{
  "n_layer": 13,
  "d_model": 384,
  "n_head": 4,
  "n_kv_head": 4,
  "head_dim": 64,
  "d_mlp": 1536,
  "vocab_size": 8040,
  "activation": "gelu",
  "norm": "layernorm",
  "norm_place": "pre",
  "norm_eps": 1e-05,
  "positions": "learned",
  "qk_norm": true,
  "attn_scale": 0.125,
  "bias": "none",
  "tie_embeddings": true,
  "parallel_block": true,
  "init": "normal",
  "init_std_qkv": 0.0211,
  "init_std_o": 0.00413,
  "init_std_up": 0.0211,
  "init_std_down": 0.00413,
  "optimizer": "soap_variant",
  "lr": 0.00359,
  "beta1": 0.95,
  "beta2": 0.95,
  "weight_decay": 0.037,
  "lr_head": 0.00528,
  "grad_clip": 1.0,
  "warmup_steps": 116,
  "schedule": "wsd",
  "decay_fraction": 0.567,
  "decay_shape": "linear",
  "final_lr_fraction": 0.0,
  "batch_tokens": [131072, 262144, 524288],
  "seq_len": 768,
  "doc_mask": true,
  "train_tokens": 1010000000,
  "steps": 3997,
  "dataset": "wikipedia_en"
}
Each number is 500 + 25 x the weight over the matrix's rms, rounded and kept within 0 to 999. Layers, rows and columns count from 0. Numbers have three digits each.

# layer 2 MLP down (transposed), 1536x384, rms 0.179, rows 1298-1352, columns 128-255
492496515494475493459464511480509535479499510479501489513484510491503494516495514490479485506498511500476478493519476520489537516501482460471500463510514493487517510523530514486517493517520467497531497497469486503488528465471501487477487522529499532497521484498539484479510490476506484504510526490504551453517480484433526508498502535476491490516485517482521533512480553507504507497505
504495475511499493469508510507504536515517488511540465470480525485482458481504504538511504511532488498512490484477493471522484475507503506496519478478511505501482498504489518476486511490514502502517500521510490555484534492486515451480519467450512514504511510519476463510515501541475465492493536507550508462515526454511499495489522523481487460479458514494511499524479451512503506487521
487489485502499486462491528510489506516491515454535511448515491509523501476501505516441502517462516476493518506525542532494530506497527521504468468508526492482492478506485518490501519534544482509503575477502507503464506516508495464485482494484496518478520512490550510546483497557494497479496501464501482516495521506479465530490546537470525510467507470509552533508495492511501496529505
512472492492475486502523497487487499483504509508521530501471518462543476510501478516454517487467467538460496495439509463542463493467520490497518507450502500516508488491510439531475460501511488475517517498485479523535530461539535507526530527512516494527499538494452502496548470570538502470535503547500491495504492505493461567465494505526507479467503497491514466470495533483519515518486
489511503465500490478490534464504469445494496479463523466512451488480470461518484429562494485485519516482479461557435532500484476494502455526494519480467488475502520480499460486462512530492523500535473484532491511476536522531484532480509524535488495518474482508510506454492538473483492504504491479503501556499492468483492477516535483466495502537515512538458484538537483486511439510449
489523504497452517524543515498545508444467497486463483490502519445520478466544537473519429526518485438492456499531469497492479531599522516490517488477546511492487488504460481540531456507424489504496584503487502504515481512502509535495466495541468511470512523560511519542484513478561517513502463510514475467515510480504468491518515486492498515514495496505504509520544516516509477547465
513487473500497494526495490467516474477474539498460511492471491500473522463456501515471507461467481502510476495488514436500496499520506491512504527537457480500504465507476488526431443501502494488496471473465506538494502553456481466480463503527569534486454518505491512446501517482466499554459556463527492449497466542485474476467495530473534483483516497451546509477531495494515514509517
503495462504525523513504496505525541505493565552516458529499536476498468514491500531498523556526536483514577525510532491486515463498525559490540509484501453547415474486506514515460481476469511499522536519503468459463552488499484489482498463500514527504522495514464499486472517500493494531497471512477534496487533514509532466507504469507502475496555495483480513521509507490512503504500
462534543482510494508516448488467505450476488504496499493513474477520517506506529514512465493503484455480515470468509487450482435526513489496480521495531484488485528507527519504513514429503509473502553535518500495481524512479501520520533507493454520515482494511485483491520470508493509471490463491542512521526507513490508502517545479476528507512494518498514510506465530494495470481488
460485507509511521478492543511488472488502494519484452468491532493517515513503483524545518489548492514522515525420500503503518546513476490512494511498509453521463508526522444537524527473493469512492500478523505496509497484496495491542468503477513506509549516455523494499525458487474459451500444542530497478548495496490460541481476505529562507481531529495473535465511482545514523529460
518483443480433457525514494508515474516445483437490492455471513476481459522522485485479506508509518517518436533539514495508496451501446483487450489478459496527540521433458468544491475493488490495502510479492491475479510529471549527502437479455481503519424509513541424528492489477551476505489529505519473491502530483516448446505525520475522531507535519551472469466517515553524515475461
465500502565492457497539487514460500561482470515540441518481459475475498491539497491496492459469496523502480542491508501445525473498505530494530564503515449470490503525522509465557432512466486478440470506495513479500488482496473537443474474476476510488472508465497527545510481487541512475520485544569448540453482500499465540496511513474526443553554559532506564500495513467529488533475
512507526513500513489506509511498505519469503511513506462498516499551519535511478512508513485497537477492499530524507493491506495467478527526470500471518536444524469528483534523498497509501517503539512451543483473504561510506472517476473495482495481546461518498551510516500517523493510509520510515532465491518497516506504511491513475507534508510509500524502488522518536516485493537491
464508458534503464488494470487535541506496504498536508481477505487556496457494529563491500500525481503462499504503454504427504462504510527495471490489563514535469461493502489463491514515474492482489485481513535453498557477497454520514504502506509521459507491497511521503489478527508506456548508479537509459520530535524499508469502490512476545476543522548520487496499508467472517531530
489522500523505513497528511517481497467483512462483570485470498509475511500495524506494518534498518502458474454538443493524495518502508534482526513470509522505488507477526435490537500495458465546552539484516478487474454468554478490497499468522525476499472483529490536479527507474494508476510500518497490499517508516475498517512514502506499469498486516478495533518498466477515476489485
608512492475544513547513491474519505529540483476452529535489476490465484422506480493502475562466500522543452539465499499537561451520501513469478478491499545520510453471498486536535529497469566505462511510533497477508533545477480499515514493513510501487518521516516465476497500503510535469480483494513523520482495575464476500502513519475494519536478471513526505499519553468504477526511
518490509554553500483507474503533549466527519497579494488508472494496484582491526507510511469546487490514495511496490546531507476511507476512533508509505538498535538505502496541465473525509484488443548493462485483481520521499506501515502514467515473498479510516519521484453491461515488491460467534503454450557517459459443536474529504474486547500516509530460515521545480506539463517472
448542526435513474464513478538516475464494467478504527474545502473510457529488469488511526494582506488511496529517486505552527479533497479511471427492527490477468449502509517472483484516530511478513480488468492543543509480525478504475492537440511492524484473540522486501538500487544508480474556482495529524493490500459530515489469508494518462547505513473479507480464530539505507466490
460486481504514488503528514516462458534485443510471499492481489486517484522516470516546501504486518502512576571548512469545474472492518517486442504541505553460467498490508463533500473528520487509532530496497455506456492521483491486493479480487535489502482537480517504557494535513503526468522494510512501442520485474511525494518489500514505550468507537534531490497490498496501465530534
536512466496489522510495525480497497487511497493486480492494522506467545481498521509493493496475481518471484509492512486495532491495502497497489515533485489502515535491496503478501491491497484490484503517510509485502539526505487488472494507481506519508482503493475498527523509502487508524467494519496500459474495497465507494482530508535501534487498500546523530483507494481525495483492
499500516486452498472489533502503511461545470480465521468533483484476485516472502503476517502531479486486488489546483510495470518491498471502498501479479483551494498496536462480518498512482481519537546512486493493509473532537510469496517503510511508504483468500544500492514502476519512464512509475490514527492492530516496483492510517503485500513494492503483481512481513526518499496513
513490467497511553518516499497498537487471513479515504505501472485488502513486459447513486479555458478502511482518451499528540477462471516435527473517479479543479482522488479459474468547468463490487529480474492538545465508504547528505454475507460534532529449488517494491492485488547506493477482528514519472449519522528454467491526534546499521511508476495485448491487549478553451502475
461476506492517509418509433470509506462494527484511497529498444476427504498506508429501513482481504492507477442507528539488515526507487480460514495534472443535460464495478522475530493496543509492492551516489489539466464530481480493533482534491492497512506485479520513521484468509543504525529514480552535513487504487506452534517481442529469536455493503564530528447483506471497489516493
492516458463482499493507532493498485560501527528486516518534476493502505516513526514517487521522496498513468497527529502548488494488473548505513462524566509506513504501561529503500464473467517492541500516477480531496529497500412519488497515472463501530504503515487508537478520488491515511501502520488488505501519493474486467489481489490523433472587487455477497492490518473464517528487
474491486515483475497508514470529492478491472489508475455460519520464478482519530496483517495499493502561492502482534559538498500519484495437498504502477510526504516502516509512513501504477501524528511491490495515502472508463449463500510517493514477530521463506476522506495490530511510463490485557550511497471499496496498484498509528500489470479526522488545499502457479499464495515517
496497495510503512517487482466459470529541528457540476470498489486500475466474498541508534486508503528525501466513547442530476514482488482519476520468526499554518487510560473528478492459481536483524491492511525530526467482498507472492500515527551524539470520529493506566518525539485493498494529483491509529516506517498461504503487487503519466504508534538474484503489503492508535503496
478530518520468500470508503465507522483458521510481479542480510493524505486449494531493526503501498500492477470495527440516500512514540465490494519533467474438493458492484521490481492531522498434529501562496494533516488484469495494485531466512493475502495514475457456485513505514512490496499499544489478480480490544547531511495460528503513470514501510535517476546561486497553497507459
473488477512512482491492487474499514528497491526501467501487471486434557480558539532512496545514484523567492485501515475503465478508546494489481518432476517505525473483497495515468503534519506448478497495498539488507526529553496529489480478495518507515497511476497523442508510473545453462466550505502478515461565574438509499534528501489461468461548491463522468507472494466514507523495
522490434442436508500516487487507436485460508501495455513484588504497509493455519477481473474507513478489531487438531561510460507501481507480546458532523511556495500511476475522484440506494492519516540534487489503511555547463519496509515547536480579458485521464454505477495494540514510501544510511495481474492486526589530536514504476482447528518518502450515478518555520463522492454485
491507491540517461452527526511557494492461489491558524514508475497452478496448546497477488523513501511476489488492507506499467536547508484554525501478531500526493520491462496499490507471486515487507506476521481519504546508534464487510511462483490517473471502510506507510500467501526504487515490525522470505481488503535511532510491495494494492495477513496493519503540486533485448501533
546502472479499511534534510502560511462484466506511457521451497432510529524501466461482491502516467479517512494496513476517499493538503513477471465447543503523493507492535485492515506514524459494513499541501522524465465540509502551526466538522527492527505500528459480500508513522501499503529466516482492540504467428570456480496447517520500513513432484471529512524484517493495524445486
505502497506460491491450477506484515490529462461490512464499523496488490478492510497475502499517507501510489500516508495553502475537462493533541497501438496508522543538514493512483474522468483495482557462472530494484503509431483513499494483499511460484494473491502484521476526474505493501482495492510491504499513460494502464503502488477482521528481510488468516508560529513510518482504
502541527506494445524487498531554505537500487447512517514498464446532499440491522467564488459490509481500489500541479535520530526498514460479484499510483526491544482520467512477501521544507509489500466543526518543444481448531485561513496489526502517498484516515516516541514520472503490484514500466569562505514498491460521477471516517542475501466504501520508486506505513502491479518487
529476520490457434479489504507530479486487492484490492544491461456538497507495516515490480574488497502475482501493465460513500498555527525510483488484498532505485512471477502479498488512485494492518477470481465533551494532490490490492518487482497532495467541468501480483472549466503496537513502474509519525459504519542528488522456484520493510513455502497502485497478465488508496488521
530500523528501496506511520543530498502488499482498510488519509472505515498472503493507489512484510502515485525496495584510468520496535499510486499512519515468524503522519504522524518479502516492493483503467524500479527518505463478514537493509521542507547512539512501488506524518525488504512501492514462498527508510527500493501506526477506446538525522522475452541523527497516484518510
481497474492500487479460549483548467480511458497518513483508530463485523510512520534514506506484516519481488497501538543532490563524547496520491479501483541541526483498497436519460517524502496480471497507488539485479530544538461497502457484506507484516495497499525485474496494480482503506527508476542451482456474445454524502495501490536466428493467494515502475484531528498487477477549
509519504543518490487476507468471499505543441495504537503518550486488482465453509476476532495476498512474467500485512508499477469521544505550511513484455514486470496510518486522546512498512503470449466509491483477523495492491466507531511479514491540503490531473501491489465545511477496475496512499473523511500498492492475533487474487537508488498499498494459538500482500516517476515508
528506500504485521490497536514490503533508506514501492533490509513512481491505483516505461480482509509504534479505512494485496498501479489521503514511521473494496517503492532485505465492512484491521494527511464515524469495519519497514515486496515511515517521525507487486527467526506517500477498486511546494502488500512488468523504496512468531458481481498491497503509500503491508513483
485491488480503484480542502479494449450507452491509497505511513496482502445469462516514474483495510533476502484497526544505458453452476516457491504481509474529508457504517489520535499532458500419503544531494542523499497531496522509531488489464550526477493461472512519533492534523482492495455547545539494452475539499500514541496491404547509548474527467479528567521547465560498519531564
482479488496495494512491491481566434496456493515497499475527516499536499490526513513475515507494495504543540485546465527499562473488500526482461538496544483450496537484499496515514472482516479488553488494490518518491451446501521473510546515487512471497486496513484444489488489527495486486490524568501509489559449496442494448478489455533509529454510496523509561512501483437527493459491
457509530436592481459531479501478496491505474503466482490510513571520507456535468481526524506499472491508547506516498493514449498492467509518484501487500478474500520545532485497512521518490528471557488447484522490524523491521503502474491453431514493530475510482513505506534551540484479508464529546487479496497475482485476484469484484530512469498531464468466528461486487496521455488494
498468509502467563488493508497517448548539520512516461514495489511529478498437519496434531513525548512536522525498509468484495523520468490508469527483489451532441535531492465500512506481565529524502505477508476509491481487459509453470478483474535543467499456530521523496520487520502519519510516535464529487473523507482492462454465511477528507496459447503463459505459493489493537515521
511475491481518487492536522475512548501500540479522548527505494493521508508510507468480503517495523494466487468482497547477513508486488478490525515507478507502476486518474544460513545495460508521492474503486499527493494495496477501495529505505488493449511510459459510490510475513492486505501543554456470481473529479503487516486519501520478523468456481496502500520525458495474522501480
465490479467519508527501479512486502499511461510470486486483517467495515494472495502499535543494517494526479516480493502482487492459500537482488468520499486494460447497464535497525520474534488475485521512503515537491528505508489517501551477489498515491500499562501476502516464472506553486482463490482495506491553493448510505536507484478476476488518508489448504471476491511509457475480
476506527475534489563526495490454462556456444490495519466554489463533491537459505504503477538490510534549452520508543498464479537462530475501510474460475525538453486506521483525549496486524493475520507501505439474472517517519455484459487530509507494527488489502558492554517467507543516491471554501520503478520499464530476481482504482476494469484491516468529499499473505501513505543515
500498520531463484485530539500492461489481505546544454516523528486473516490492458508487481479505480485540504496507520523487465491545551498485528467526486484505495514500480487430523521514538528506483505491480489504490530502470498522501534503510520482518489499480482504541525528488514501462468542503500519498507503499483486480476488519469523486493532497520497506533472474529489471460495
494567498463494510512541483494483504462523507517493472485493482504466448492480535476502478527493525522527521523508505486452489567520505491532508503442490549490517512510509564493514456487542502515526496466496533476408500527472533473516511505510516499552515511490480556483547507528540484493539491508488480470468520493508493439511503496471508493513481486508492505522495484523491469490494
479483475500483470469516490482487481496506515517516504503530510563494551556482478512506480511485508502512504516501522505509491565536536457573488488490502488461492508529482504485517531506520528513516484476521518516479514547510514486553522507494462530502493506483550519502445508488554465471519471489506505540551542499467469526514474497541536513480494509474515498455480520480499489498515
455528479499503506518473490463471514473499441473548504536514523467510469488463451539501515497535485489510498487500514547505499488496493525504517471521493495498486516504469499493468531525489481499530517473480516474530489500506511481524550491505511511523508424516475497543504516528500492502496520489527526501453531465487521504553553503533527517548473492532490505518438510491478523498533
445517560525497528494561511484488507455461517465500453525515481447505495492518553569483512547555468470535543504492490484443507465547452501491487477469500449458475489466492506527494548481467519566443451517490503526458512486526512496558523521519466498494512533514486493501487464495498512510489489465511504489512544503506555563486496414482509473512512491514513510512519547533507513474456
479520501473515495482511500462503517500489476468460501525516490505522498547538472497490504489510478487476495480505477533508478516516507485493494520523520496519526488510534551514537493517470545537474528520470521497484526482480498499485469536515491515481473535468480499469528484540468494481490536484534513516497517485542499505485474479497558490488449508471522493460503508526490502482487
477532526548479481488491594546471526453494500479504455515512540493501557408471521537556466487541505481493536507491495512519491527503494578490558501464520517507509479450525516475513478549470464498512504499484498508491485555569500552516503428470543470525479509477514522523485465544509562476499503532531489495518433563515507569521480464458523601518508475521491440550498489484540529492473
526520516443492446476481471532484522475482422462509530484551485525467522486482477517492478537483480494482506464527429528545463556528543488495533506503512487525496452482522480556533502521477481467518465508519466476481516502516476483521464523514510508514494552448523526525474498485511510473445522499567521536461491470455508515480509470535521508457505502484484526532478495470487508519531
499521547506504498481507512466514519465487530550438495540483468488521528528511488486546503521481509467500492516476513492506492456482533549494471500526517471434543439458488492479503513480520505485477488477540510513465482493490502529504466455505502486527573502511494485477468491522521529516473501495504465514506436517480518474510480465453488480423508532526512478496521490507505501491515
497509504517534504501460483445542549517505506473500508489486488511556523493498467489503534547503510492513488481471509473501517501522531489461473511511550509506500479508517496484498498471540491528479498537480451476460519467524492474500516509499536501525488505464478519499496493511527482480504524497520525474484512490522515494507495488462509505514517496467503492536480505521465472493536
# layer 2 MLP up, 1536x384, rms 0.203, rows 1299-1352, columns 128-255
509458482524501504487446516468491559496485487508521491525513471512491473491493493469492471491497538518510482483568515532485494474470515509483475505517501512537502494478461465482470474517449485487517514539495526477480499506486488509473507511522479532510531542549518489526435552489495543523527481511507498530493491518484490497518509493498515500462520485521521519505492515454477467517518
499516522490524492497481542525485513508512492479490473488474479516489513475496498517519570492513500511476520492462477501424468480527506476546519519526491507467518487502515529522527524512489524526491518465488496511449487501463502500452493491507513495472496471476542520481499514532502519483494499497488510511478502460522461538478530512466513463525488488460501545494473487498505531528465
499533485505485547501477513556468518537523500506542510579531479519496481507504512494496498488529485456515500508478523513492514485480456477516488528509523461502519503513503546467475502459552511518531494516482503484509549477504501508547536497463490480508481505466489495511473516481487472471489499508513516508546502496477521523500540524525494484499480483471525519518457465510514501499492
511482519451500558519515503558464476475491481466568506500497509496491529508545505473506502497455463530484441502530503520486520458520494492531463511521504493477537540505495507495519487523516520506522474497492546457469507472528525460539546463522535485509473482593491529506474471475480486538509544494481511477522537428514477508506482516500490485496485506460516498498498489479497532471513
487460477438419489479523476501518525463487494460516492548512473487484532466485473493516458539505539486508505529505440517544537466449546468449492544497504515502475508486490486530558433424512462486491517507473532481502485462496476512451454516521487466479502512475523522480548486449520507489497493516488550526470476504528514473492517507505535505516551463509472535534536542503558478544467
533506509470525534520489469505491548468536528514464473539485481508495549454462529510520508479478481497502513489491499497529546512474525526481517461489496509522529514509501493512460459493493516504504497507505494476494531490476536485489512515533507492498459491518476479485522503553508497543487488501513501517513533478482508482501471475548477437494511477459499527498579509450538483543490
458475480501457504487493521455523506525492509562491536514514462496494501523450472513515535502563489446500564512511520488504519526492486487506518504504514497496509498513492500451493541483521500505538473516480502474517480483501500484508501486494517521492479503487465506486469459509517425523457545490492457526469469512485524494538539480479496488486520461464473539444510490534532510492524
503493469510524508532470506500520490464523497520497506504478468511512496502468532509495538447525508512490531550481511494509472474515517511546527491510492466491496480513496452514486506522518497480479486428495447486506531465455497488495509502505488445500479467499515505487509482504502503539492520488496453504513482485489498500525482491495477524493514451538482520540554480460475521533485
522459520473547428530482502496592529518464520514546492526479462528528500482556510485526486498549559473514495507516530492513485507465504563483438459508502493566504526514505499526470476498483519484491520477482528509525496501467512500512526498488490523502508528544477495508462524508497484500504485528507506515534524510542483474492461499526513495558495526511509504474519471483492507515534
491464504518517486495504547535467516463546497534508488513482479521472515455534499502501502490472518465462529491524515489515487497455511470496489490528473520490512510503519502472517457549483537555473490509482517512462505506444517479503512528420474509491440527487518474503509465461488483501467471524495471473543512482528438502512490482494489489495520512517472506446521515500501515511505
502450491505472479508566523550531476540523456500521524512491515424460499523527469497496494480471475494487439524504477488444495468551521532520506550468484462442529459479518500489495490503450551506486478504525492480495486535507529545418455470440417538497453534455488506492498464476522512528501502520504496506482509503440490477512546519497497508525480517550459463471480490468495488506522
559512520510498545507489485453518500495496498486528470475501505517542488534473501519463456531491473477507520516506508492507502536497505533516476498493537507485504502523484528516465466493500527508458491520558475477488540507511487489496477526456491499485477511514568515499490550510459539508535529546498479504511547512471499530504511544496521538490484515521492526500491485502527516518462
473506524496510500475520498507501531517484482496497528528477507554495574486512477507507476496511459446507515473521515539462529462478483489467455460511540485498457558478508499490489527509493517537514500458537501486480470487497535503520478526492537460510486503506485531503490503529454464529499498507477508479497494499503558471473520492510486518565515504495475533486534538489521473499522
462477522528475486468495494539496510482502455555480491509545456492454523546490484475505486520523462480474452471473493525441490483517420561507505488537491568467500503540542508485499521527485527488579518519497532499504498526523488532554514480528454489468526522483507502474542478484500483490519490550506530476468506532540473469473528463483526470520482479500537509509536527513463507508503
472498485484477545454529464511487523508496531455488495481539492503475506483487508459515518516489528458428489466485535505515550519459481513478486500538463516563470497521501529485454508524432492503471472526521496511521496534429509442440466503507485550496493542466490524478523464528466491495516513501488495555459472475508514493469502510497486495508513507527567510459501537543527494510499
508513488549486537545510473514501472483525497559497474485499525503533497495542519496513518528510526561477489519528485481523506501450478443471482487498484511508505526486478522526515504471437514499469529483498496516518513563452482507529501481470464495548511514517530490515514527454501526483487444527528482522517504511495461536536474465484482480522463495508494507511511503500465533495532
510488546507514506468489492521509495482520515494469462503506538541505455461486520498503510492475531495499501517444479501521469510493517524529487513486482507505475537499480484504547535489527484525499494564519478482507473514493498516524510481497479523503516532499492500484482469496511512494497470468506467482504488524511499489511520494509489523486500502476472513508493507448489494497518
488482521512452545514533437468524466507531470554491485527526463493546510511511518491550499459526541517468482501523546503463490522505505478497493506509495533497476495523463503491529485537502489522522500511512547497511488524489517516495530485441503501462514512467457489475519529524519493530504506525446459501468497468487524507503496480505487483468512491481512500472506491520494491497500
460460538542491493496494479551531524510490507487506546512493479503542453520481509513510517511534515463548482511521454511511464504506483496478482511490496474479501470529533522515495526488530514500538517492466513500524476487495516497514494473522501468506483482502548502451495472486528461439541540489507511531538525465525482505504461504460495485527517493461523465516474491522461504513520
499514502496494520504495498477533514495530455492519471509481500490502520448502495493473505506468533530461490512505487517493519508505501525461519480526508453493526515524499497502518470497550494532524507529491473486499523500513534475504485493529520502485491504510488496530495524495500499464516447502505470546504506501513451532568485511470513499515496478533491495469454508483500513512527
547513514476463584497480499505481453454479503487548508475495509478486521548522509514482451470473416558464472486504513468529470472564536510493457534526515512466489499457511521529490427519472504525527519502530507504483440509503472466454516494443522492517530496572505565466508462425501574536482507498482549469484522484523525500524487526532542538476524519496477516462512504480494472509505
492474509501486538473532518483501513486501557487500487495498476564482527497459476481493508480526462492540495520491447524495537469483498464526507508443483457483487463479516483463518469526485492494490511503504493522501468485470484444511484485489526509466487518498531492517530463534505497510502509476561500500518485510464479469496475466483538522492513464516558476524528495485511469505524
502512492529494504474491526433487488509540534486503503480514470512456505491523489444505524503437513514511516503521485474458512519510510558493488532460520475483462500483527530517481465460507508477495481489483493471512491522526490445472520466534497484535472527511484497483507514530541507469520484467484454509487520476519497471521465509488498453504519524450519499533522509466554501499499
503479505484516519458534540527489498477528539453544471507474518440511480460497507520482513480509485477480474539481495490515515517490549460509481490532465566522517519487479492501484504481490484497495534528508507498505497462511497517499506497509452491481521494500458510468536445518479510469502508486515467490511500517463522496478448501510496521510479520541513487503545461493566463483490
521485504513498477479491517489525488534476521470495494501453470471481501488516495499459482526499498506502532502524522545495452505515483463505498460506483492541554486493516495493512484514484520514506539479463482509515492512474510499484465538508540546493478482504485407531506497497516498552509497483528530477477523507555478553505491446498461459501515524546496461508517510502506482519516
497507447530473491559489498497547488520501552499490518473510467504482447495501453488546502482533464466498503496473527518500522498539494514518489517544499493524501444497489554509515491473502531511517477527501479521493463458502520479557561494475517474480468497572469484508512481483530466454469478477499549505465492526478487480496519508509531488489539487541478474518471512453508514519545
454447469461521467516480465503513519510505528538467545503483521484481510500514445486553455508503486495543537484529499501518479494538493507473494506500482535557419504525518554467517458485505486512446488515514492505461511512502492542489504443476479506498514523476488519490494496506515516506532487496510483530503488525483530515475468552518454508471513468542525476479537526485493528506501
462495510467413560470512485538514477523549523492504526480487519479533491486475488502527471501473490513515492515523497541501506499484518495510516454528472472511466491500502487507486496509519487529486459513503510491500524521480513477491567507508520524492462464527520471515483454546526474525487541494478464463481515500499514506561507492487486482481482490498566523554483563461513486498508
485497537530436453523526507515526535527502516467503507523525450534519462495470534514514474502524506497471485494511489497512549467538492486546490529477492478575538506489492494506462493491496538484513554507510507540492509497478499524482519479460493530499495449546497525534470503537496484482484529491474517514499517469500454520571530497504514508540471519501479511505515463482517512521525
523465471507454526451472466526530529504512518522514521484507466453502537497565523512477477454533485514490480496497493454499485495511509497538471532505503518585530468498487501501496463506510499480514504501494532536466513498471536499506454493492482515499510504516498488520500517482478534463522490500512479498546464525512489461483470454531531515520471484507536557492478518522475469498437
506481487483489507489503479530481503467493503508511506487455472513559501492484523531506500481541522538538490530485460499528504432478524498500482503455518511473478512488487494521474499491494507544502578491477431499496500450479503467546517494504467526494461519516472481478479421506516529533491530469483481525478506510510486503474477474478485523505465525511475501494545523471450529483501
495529501512497530514508525522477469522535447521494518539501533513510513494484477516496521481505482501516486514506478463523451491513503499525495495507488515504504495515505516488483506504506523518509450504496504493467481455489506538548491495497457499507503490520511508449436526494466472495506489483508522494511481539514493505473525493472474544518489512509495517467510483544489470502507
521527517544509522479469457453497493482513449460489470531455485522505518490533480547446488524481483524488531509529512483451487515514473515509476531481569451477502516441525500425521500504454510482503524538489476475459440511445563488484523473580491520507464505514518490485482438521519460480524500447511502478524516532545507478503468468561491516462439464482490468525486488477531473539533
496499536515448502494471488563528465552509468476531500508470490489496546515489522475465493535509472514493501477476521500505487523513489523507478477475490502479477497471507509505480489539529479508486484484492524489510477496493495534470501481518464523507509526530482498535458518482520493535517502501510520515474512443482469500493518467565507495513473556514508530452492550528478489496522
522552478482518528497486459537501495492525513476479539492513438496467513489523512515456494504479474493531538470545529496508568497497503514491483497483519471514519508537484472494513523503500489468476529512528439532522510535460525480479512484566503472509495476520527511490490542513475489535501472496503509453473503536459512463486489499504502495470517494492514496497545517471515502480485
493482509512447501504465503515430528523502499524506499490506510531505430487479495496468514555499516490473492478510508501494534513459482485505535506481482503499465499498508515507497450466521490521479512492516543467531504510472513483539533515474451516516512475513477537509497506500473468480520519492490461516493482501495516478490502472529484488512478477508525525512510468495532513521504
462515505530487467508470446498524498437461507493486511471497479461503531516482516462514539496537511488518448482501508515524506507490552499501491495481486550514520478506551477528498564487463506517501495488497533494494534525472468531475504535482503506476504471471495517527448568449487454518544515498484426497500528507464515524483502470492544481581528494490519515513499518475521494469486
467492474473479444536495474461497516488531490508490479514497457526483468529541458549540527455464522490488495469481497476486455492472419485546495496534501535532464527501521535498472500510482482499493521475518509502494469482451545486539512506493513475490479496503462474488489489485533472471497511481526500498498489537479491466468438524511484475510525491529486499413519496533476526525486
482493522498489463494503469480582511504532537518510458537486523498446523499479503484471504555501546515512507513465542473497547501511537467506527520488489471535534479468488481499479431517513467536477526506493493487456511501507475478489504460480463535532510518464497498502491533523509531468530469528523500446524531498523458510544498528493480487518487458500545507511536526450523513470512
528527500487529498455539494504496473497528490510494514475486494483524487524456474488514519467501499524497453506516507500514489524504512447461553453568493529470533538512486492532506521508471512509523465533516539459477481484499504506499518493503492523464504516540493534499517512480518507504486500515440488497505456470516476535493475488500487530467484531498519526532480476506480486526506
514521518500451552488556549511475521500559517529489478506502542446540474483483475489479455534524483557496478521489514524447491494461512525517482514491492517480542500511472523522457435497527478489516484467469476515492489489501529492525491471498469534509518515508515499518523456519503446500484531493549483504509531522495500498507511498542477512449497512540541448500514507507482513510495
497501482521494487505505486502488498537519477468450515583507517560500537577486538509553492498507508461487537486502496541513490496495505488493459521553492535526479489512476529550519517508511504491527537507510517498512520452501515491482497496530491465545560524469451545483528456530480522510495527517579499506498487505486488526493494543513492500503493503505533426540530486483511504485510
463497511485506485540519473497506507498513508473473502534463493514521474520528502506495554466508511518488479490498458484483449518456513508549484477491519503424498492511451530503526492512501551520479497541491484476507547489482482483478465492512468482459502544522462506490539470465521491562515471500517506467481483499523500479523527532508521470495492516486497503510510489523468491530569
483486465463529539541525501514493484497506461499533496486495498548527493545460472525504520489504507530495499469514491502502541497485473494470533516481515514518504511498498495534531499495514508526466491542520466494505502494485475478533524517460497499462494481489495479505516486503512486518479451538461521475498543498486508532512521517494516507495450519470456503496470475519517502520501
505521522506467476511496462473467521533508488510492460485523483562490473462499544499459496510448528503501497497498522509466537503509517482492513525509545517504458504492489505484469528503513487491513503530469489510517523551505500501496470527465495485515511468496469484519514508531486530456499506518490525538475478438472515510524499511465515483511467508459483475508498538510519503520498
463490493503489515510478507507512480463510506488531495476508523491482503533470510460540495487497522544518538509468469480458560477505508447535510499470507481482503525469483517499506499506482541504502506491517544487466468541470501479482478485461471471490525472503514553535498507488493493509479492548488485494416437530470440485487487513445470548503494456501479505499526467566493490513457
524501495478485498452509500552497491463518507508542507519490501480502508530494499533498493535453498505495509513484490493484513460496520525539512527458482513484536537513503501508490482532484463540491517497486509503489516479524500494525517477509510516491538477536524491497483501552500479541524500460501460517489538521524504509501497502484463496504501491518508494506456482453495507499512
495489489567451502460520458484481501509534485501521515466511491505485507493511526491445490453566476510496506518453506496512529442491493439559482513506485454492469528484490458528527508502473535488527557477535509530532546494501517474512508512512481497528511520497514476507471494479479539488449506478481462479503514543477519542505493488475471475471460502536476516491553549493476486503519
507503514536510524524570442489553487526517523455502527503547497500506492557504499540475478498528493515502524525505481512471497446475519550534488467457527480520495452450546481533484519531485469501498463548498489514512513499495484537551458442508496512472514515486450485477483493535524518543471519471484530473521498517487510506534525464488487440492512488504494480538491503511492489500495
491507492510469526528488516518493508534519488550527475492488520486463518477469517508507498483520492495501500506469517426500536511467515510471480492491472517497486489495470468464485529472530484480510482495497483494498476520499524487521526517501487522500516489503512523511478515475493483547520494478473523499524506547476460499498517516515478551501524478517477492517497532520522469511530
459475512501482494492477491477527519545440488505478473526488536495553537559491540562528433512458537498507470469456485528536478505519518547486507529518463521503467461509485495545465482544549428542503491515478490533433521484536536480532448497480463523516501546546431554486511482473487501493492504538576487510457502529504553498508494516476497563519522483537504503503506474504469521511505
502536502488525510538490473515504544501521515517472521502494500533496505463534512516498502489547515497481504461487502563460473464526506483465548521500486506506567520511511519561520514501521544520511502487526560486498503507466488528503491453473523472514441484502513534527479489462482524482533529551478532487516477455478505544466475508496502489480499530496499508473502472496455507505515
477502519510504533492503500467494470521462521515491510513452513500486515545510478451522517487514482523473518500514466478483534504530513508502517517485498500487515557541495541539474494481544500483454502448505514451513481461466473517522478444503486482525519475462511519504494481496500518505510524518478468489521482464491467518504471498471489541478517497485480513507539517475475509511481
490511515481531526465506493466545519486521464474494483492497527477543505488516507518524451507526495471515448496484463507499503513498464486493453506511538507547470480527519519525474505455483472489486511466522467497509499494426506484480530519532463495505502519543491472498495480515469532505444517492476524469561480524498503511495518513495488506526512480472520523516484559527464534470484